{"n_layer": 9, "d_model": 384, "n_head": 3, "n_kv_head": 3, "head_dim": 128, "d_mlp": 1024, "vocab_size": 2048, "activation": "geglu", "norm": "rmsnorm", "norm_place": "peri", "norm_eps": 1e-05, "positions": "rope", "rope_base": 10000.0, "rope_fraction": 1.0, "qk_norm": false, "attn_scale": 0.0884, "bias": "none", "tie_embeddings": true, "parallel_block": false, "extras": ["capped logits"], "init": "uniform", "init_std_qkv": 0.0228, "init_std_o": 0.00537, "init_std_up": 0.0228, "init_std_down": 0.00537, "optimizer": "muon_variant", "lr": 0.00148, "lr_mult_o": 4.0, "beta1": 0.95, "lr_head": 0.00685, "grad_clip": 2.0, "warmup_steps": 200, "schedule": "wsd", "decay_fraction": 0.814, "decay_shape": "sqrt", "final_lr_fraction": 0.05, "batch_tokens": 65536, "seq_len": 512, "doc_mask": false, "train_tokens": 591100000, "steps": 9020, "dataset": "wikipedia_en"}
Each number is 200 + 40 x the weight over the matrix's rms, rounded and kept within 0 to 999. Layers, rows and columns count from 0.

# layer 3 MLP gate, 1024x384, rms 0.0749, rows 797-847, columns 128-191
159,218,292,184,243,182,198,243,211,222,131,190,248,147,184,234,231,124,260,171,193,250,188,177,171,223,188,243,174,141,272,259,194,215,220,264,221,137,172,216,118,272,167,180,206,151,277,233,228,151,164,259,155,231,179,185,109,203,221,142,165,193,194,228
153,181,169,237,277,172,187,213,203,163,250,253,157,182,128,206,180,285,215,164,132,113,180,161,210,197,169,228,223,246,223,198,176,229,144,157,170,217,260,256,204,162,219,178,266,261,148,149,149,188,223,241,221,153,195,133,214,189,206,230,232,204,191,189
256,188,204,230,221,156,198,203,103,100,173,196,190,137,158,190,183,177,174,206,147,125,245,227,214,228,182,196,264,269,122,238,197,190,193,184,223,218,218,227,190,256,195,195,155,211,208,114,184,216,154,248,146,223,156,197,205,258,192,182,209,232,199,177
202,235,230,199,181,172,173,189,122,189,200,178,143,149,196,266,238,235,162,193,214,178,158,156,154,223,203,222,138,216,179,190,165,199,212,208,141,271,168,228,188,192,161,109,214,164,145,261,237,215,202,152,168,221,186,137,208,150,143,227,185,153,223,280
137,191,174,194,172,220,160,249,221,236,142,198,244,307,246,320,234,243,231,231,176,223,161,140,262,180,188,161,325,177,229,187,228,117,220,157,177,215,190,204,285,193,151,236,245,198,182,250,194,220,182,101,115,157,151,260,228,248,140,237,236,193,268,201
260,152,135,166,237,215,228,185,156,197,307,254,269,178,176,215,159,205,187,169,183,249,180,154,252,265,166,190,209,261,202,167,70,154,226,161,193,216,228,135,244,185,297,234,208,223,173,164,195,177,166,230,152,216,171,234,205,276,191,192,171,177,191,189
217,172,224,224,302,192,146,241,186,252,164,167,197,215,167,170,224,185,231,187,236,254,240,234,163,195,191,180,170,220,120,185,258,165,264,214,234,182,219,242,175,182,200,208,283,205,289,182,184,175,291,196,259,236,229,188,157,214,197,237,205,202,120,184
228,169,104,105,203,173,198,186,161,202,241,167,199,137,105,179,197,163,162,247,223,221,218,198,159,170,197,218,210,280,179,217,226,191,189,278,182,136,202,309,185,252,257,239,235,253,150,241,146,209,254,205,153,149,215,206,254,185,178,282,173,268,244,210
191,246,175,251,167,217,217,177,207,277,264,235,174,264,217,215,173,241,229,179,238,173,186,181,136,179,193,149,167,156,272,241,177,181,215,173,209,206,216,235,229,189,264,201,175,202,161,227,210,160,227,209,223,184,214,249,187,173,273,208,239,123,142,234
288,199,160,158,248,164,209,201,260,191,143,160,189,176,200,238,170,227,203,220,157,231,301,203,215,233,163,254,231,206,185,160,190,181,209,286,122,205,129,121,242,189,175,180,181,199,165,244,207,172,167,198,199,198,257,215,233,187,216,266,251,219,114,86
179,205,268,203,270,268,178,211,162,189,154,268,233,240,164,266,197,231,200,218,205,171,270,202,223,146,164,214,255,167,208,166,206,228,197,199,250,169,176,178,212,237,222,252,176,200,215,211,226,165,174,182,175,183,130,191,167,155,170,261,201,265,153,155
182,186,196,191,171,215,270,190,229,139,152,179,270,165,235,208,145,277,227,235,196,197,196,178,139,197,172,221,252,226,179,195,204,195,141,289,191,216,178,179,226,158,179,269,193,204,161,162,180,267,139,150,156,205,178,232,195,198,207,142,273,229,224,197
208,224,189,186,262,155,159,207,219,251,228,255,251,182,140,176,232,242,172,198,255,137,247,279,155,213,194,159,121,232,238,221,157,116,181,193,194,187,291,240,199,192,183,210,141,274,158,159,182,207,206,295,156,295,234,221,166,243,234,179,253,154,221,253
195,208,185,168,233,234,189,143,171,195,257,162,189,118,196,204,259,145,198,207,219,190,220,279,209,254,160,187,192,202,196,158,192,244,204,118,211,238,208,233,174,266,147,174,149,195,239,192,169,169,197,234,216,233,168,216,236,229,160,222,191,188,163,206
214,144,209,219,262,221,182,225,160,181,231,161,222,148,197,215,155,218,244,190,172,182,209,192,141,150,201,187,248,154,89,234,196,124,206,236,112,145,260,197,187,184,167,117,219,194,192,210,209,184,197,312,248,213,191,173,202,147,187,279,153,178,247,198
180,64,201,282,230,202,200,147,222,182,127,145,235,229,49,220,109,225,206,183,171,171,139,211,198,207,223,117,208,198,200,137,179,181,200,228,229,139,219,113,234,222,256,176,218,154,271,243,206,274,199,179,288,147,227,223,252,155,232,224,228,188,180,212
230,201,204,160,216,217,242,190,177,175,222,207,173,204,203,188,235,132,183,213,258,260,247,159,185,224,239,177,159,140,191,233,263,243,246,186,197,179,207,220,215,195,173,232,194,203,241,197,207,119,151,201,227,156,237,210,262,212,244,197,151,150,209,200
168,233,216,164,194,215,100,262,232,244,134,224,147,162,216,124,136,169,195,187,125,121,210,224,233,180,292,186,158,178,192,259,211,203,224,247,180,162,260,192,189,214,234,194,204,221,224,222,194,173,188,224,172,155,228,216,165,211,184,210,167,209,190,239
276,216,306,151,227,224,136,160,230,189,220,140,166,292,282,185,170,222,212,213,123,169,242,229,142,245,203,238,220,175,165,207,188,220,162,188,201,227,202,167,120,203,144,191,155,285,207,213,170,141,197,186,237,203,197,189,241,188,247,216,214,198,194,206
214,242,221,185,196,141,266,132,210,214,295,202,269,208,254,172,196,209,151,174,187,150,225,250,179,216,242,216,207,195,199,226,193,232,198,237,167,229,245,218,192,239,251,212,141,215,211,204,167,238,201,155,176,184,209,139,153,239,182,189,160,214,262,277
154,243,235,216,200,200,120,207,241,228,247,196,253,192,184,224,262,238,199,167,180,208,239,205,102,232,290,223,184,141,183,234,204,214,250,205,222,227,149,211,190,197,241,237,249,263,149,141,234,176,195,179,231,162,291,199,167,199,170,260,213,190,211,194
187,175,215,174,181,257,179,156,146,186,239,162,213,142,106,219,197,148,129,218,194,219,195,155,182,227,183,215,195,219,206,192,247,233,175,200,134,230,152,223,206,234,168,204,172,171,203,249,129,209,135,146,175,261,214,186,163,139,207,175,212,139,199,192
166,180,303,176,190,158,179,178,101,206,214,234,169,235,164,185,299,233,207,192,192,153,172,133,203,147,178,220,156,154,188,213,131,155,273,241,256,179,218,219,122,195,169,233,212,145,231,205,257,286,185,213,187,95,230,180,172,195,187,231,148,205,213,145
243,242,255,180,228,197,148,185,176,183,203,210,191,175,196,161,166,191,266,237,223,288,267,193,158,217,81,213,196,190,237,127,231,205,156,212,156,153,274,198,244,191,243,196,166,196,194,208,131,199,217,238,221,171,153,109,213,232,223,292,229,209,220,185
171,172,204,221,299,223,240,187,129,271,185,221,187,105,230,161,209,97,241,218,234,247,272,191,194,222,176,195,159,78,253,207,200,218,254,208,199,168,171,169,225,206,169,187,263,192,169,149,235,278,281,234,255,202,206,207,235,192,241,247,174,205,173,223
191,140,232,290,161,198,141,184,258,139,189,185,113,209,163,270,272,172,180,143,194,195,172,194,163,176,216,235,150,232,151,255,103,159,161,239,100,219,226,235,183,250,183,223,165,185,202,231,284,226,257,191,260,161,188,199,191,196,204,59,247,203,221,220
199,201,182,156,162,210,184,159,201,159,253,230,192,244,208,198,265,267,185,178,258,179,266,245,226,198,233,173,173,215,167,195,239,193,223,207,216,211,207,207,211,222,179,213,201,218,210,217,223,243,239,163,194,185,196,235,204,164,75,258,165,200,254,266
146,200,144,242,211,204,242,189,150,296,138,183,190,203,253,297,328,148,218,207,108,147,250,161,216,185,257,239,256,246,219,214,233,218,195,198,214,256,217,216,191,177,212,202,230,166,224,215,208,235,221,277,209,201,157,149,265,176,206,261,143,117,110,219
182,179,151,179,180,181,189,302,232,248,265,106,276,224,226,220,289,228,186,230,223,252,167,203,239,190,232,230,172,183,179,206,159,214,191,186,182,301,237,185,153,168,169,138,161,189,194,176,237,212,167,202,207,210,172,224,182,212,194,201,204,263,240,168
191,173,178,231,225,212,212,142,162,239,211,215,182,169,164,201,185,176,159,171,127,141,250,212,232,205,210,128,229,200,204,263,250,154,227,232,269,278,175,171,209,136,195,196,224,89,216,228,247,136,192,214,210,223,162,241,212,126,229,203,201,213,146,248
117,178,190,268,323,249,205,164,187,222,145,204,257,182,295,208,205,137,236,90,181,190,187,174,200,218,158,200,231,207,93,176,279,224,205,207,168,204,176,229,135,235,220,174,232,131,242,235,161,176,217,223,220,247,155,188,244,211,201,180,178,190,223,271
220,186,146,197,127,198,201,239,183,211,178,298,179,239,154,174,282,238,110,200,224,182,166,159,200,159,243,187,249,245,276,237,227,232,177,179,173,201,193,134,203,188,185,220,155,157,140,207,148,168,232,205,231,245,194,222,211,166,267,223,242,193,186,214
198,189,256,210,253,235,213,235,154,247,193,237,203,179,238,161,194,139,174,176,142,202,264,154,196,148,176,217,245,173,198,164,136,254,254,222,206,192,164,166,227,268,206,150,174,228,236,132,181,201,201,212,139,313,198,175,220,189,243,139,173,195,150,233
271,183,233,216,205,132,240,258,199,186,247,199,262,251,253,265,193,259,197,166,216,166,230,234,194,154,242,212,115,133,170,272,173,191,268,203,175,229,178,248,96,214,208,222,153,203,162,233,261,223,254,187,230,260,158,237,239,181,162,206,208,229,284,190
219,192,178,258,199,145,121,156,157,260,164,251,179,282,191,252,195,165,215,166,267,218,227,142,150,224,189,238,220,222,108,207,210,224,203,208,225,188,167,234,162,195,173,157,202,193,151,156,176,242,125,170,191,216,216,202,216,131,232,271,186,173,196,206
148,287,204,170,226,247,159,186,161,187,234,195,218,152,242,204,195,305,196,251,146,219,212,194,179,201,179,196,166,214,141,217,137,179,218,243,198,125,174,240,204,253,195,217,197,221,202,261,249,180,268,253,236,252,215,204,153,268,225,189,186,245,170,251
167,191,221,175,181,207,210,142,193,159,220,195,198,237,198,277,243,226,246,128,186,141,250,255,179,168,182,148,232,196,228,159,245,187,199,135,224,244,198,115,213,213,228,240,214,177,174,215,226,106,161,210,118,208,178,178,166,178,257,225,283,158,171,222
125,283,143,190,204,189,185,143,209,235,199,202,256,207,187,190,237,222,179,238,213,253,138,226,192,219,214,214,133,219,213,221,220,195,216,211,198,186,229,214,167,139,205,238,273,164,134,249,166,182,144,201,169,209,203,208,155,114,174,274,189,168,146,83
179,243,230,129,169,236,179,240,155,167,187,161,162,115,174,202,152,154,175,165,204,201,226,228,135,171,250,214,206,205,182,197,219,258,175,147,238,207,192,207,238,230,158,179,247,192,200,151,146,174,205,193,192,223,272,109,222,162,211,180,225,179,173,194
202,274,149,208,159,252,153,75,218,143,234,169,243,191,197,218,140,243,282,204,183,182,267,177,174,206,184,141,189,137,287,174,183,163,242,255,231,160,271,243,190,220,157,233,166,216,217,204,287,211,167,225,221,233,208,254,202,261,251,211,227,205,156,179
212,164,202,238,141,158,338,236,178,210,216,241,179,172,257,229,246,148,165,203,214,186,220,268,276,173,222,213,237,179,214,216,178,178,168,175,216,235,247,225,223,134,193,193,199,224,122,250,259,151,199,187,183,208,136,253,238,251,215,259,167,199,160,199
208,168,167,185,170,191,234,244,208,260,253,227,205,229,204,190,233,253,142,255,168,162,234,194,179,191,181,232,251,252,257,157,225,245,233,114,152,238,195,144,266,193,173,228,219,136,218,194,227,193,238,213,208,119,299,148,170,173,187,141,210,204,190,201
206,213,159,234,124,249,215,120,255,184,190,175,218,196,197,287,198,149,197,142,238,267,262,209,239,221,240,100,196,184,237,194,147,192,247,82,162,213,122,280,186,225,162,201,218,190,257,212,226,162,190,195,241,178,143,236,255,204,178,199,334,148,296,188
150,187,200,151,280,186,149,243,229,214,151,236,154,174,191,194,208,225,231,202,196,200,254,194,184,147,207,133,209,186,249,261,242,284,193,224,225,234,222,253,245,289,199,160,188,232,204,234,183,193,254,213,172,149,202,174,157,216,212,169,212,135,110,252
158,164,184,84,213,181,197,179,211,287,268,220,271,223,249,158,183,223,239,243,149,214,187,131,209,184,205,215,140,184,198,182,211,203,252,213,243,170,279,168,162,187,217,195,184,169,268,203,243,190,238,187,324,199,254,180,203,200,212,281,126,225,186,120
175,230,219,239,306,200,158,166,220,174,233,189,124,236,139,141,189,207,221,186,133,141,174,181,250,137,195,230,239,150,222,215,172,149,230,179,194,220,168,170,174,246,261,221,96,242,216,172,211,220,188,175,171,198,237,212,192,200,188,189,180,208,150,186
208,214,243,154,185,150,212,143,124,171,152,198,198,292,197,160,212,241,235,201,193,166,195,180,124,138,207,210,146,228,249,184,233,190,212,226,204,211,108,240,172,157,244,175,207,245,209,179,295,222,220,210,180,152,197,255,227,146,240,199,240,208,229,166
180,209,234,195,211,155,302,209,181,292,151,190,229,172,231,194,213,238,261,174,230,250,180,237,192,192,192,125,227,175,195,187,195,181,184,172,186,288,239,228,168,175,116,205,214,243,238,224,184,201,159,217,131,211,244,229,166,206,179,231,148,225,166,116
229,211,174,253,199,139,188,161,171,226,269,139,249,169,199,219,204,139,187,217,117,165,186,133,145,159,202,245,165,210,209,227,167,260,251,210,168,190,146,128,214,231,169,164,153,179,230,255,187,231,217,248,219,185,241,167,143,126,240,259,224,233,179,279
175,133,198,181,166,185,162,252,200,199,291,239,130,252,194,173,139,224,183,196,112,170,241,208,234,311,135,195,202,259,182,219,216,208,166,181,173,202,202,260,109,187,141,193,194,223,196,217,211,144,231,228,175,277,189,227,189,168,250,169,143,141,249,180
252,222,154,167,221,143,128,216,263,201,211,198,235,195,211,174,215,189,231,200,156,227,240,191,228,173,157,131,212,242,236,191,211,204,259,252,287,154,227,201,233,244,225,183,198,141,184,219,174,269,155,189,178,228,217,236,151,182,187,230,154,126,168,279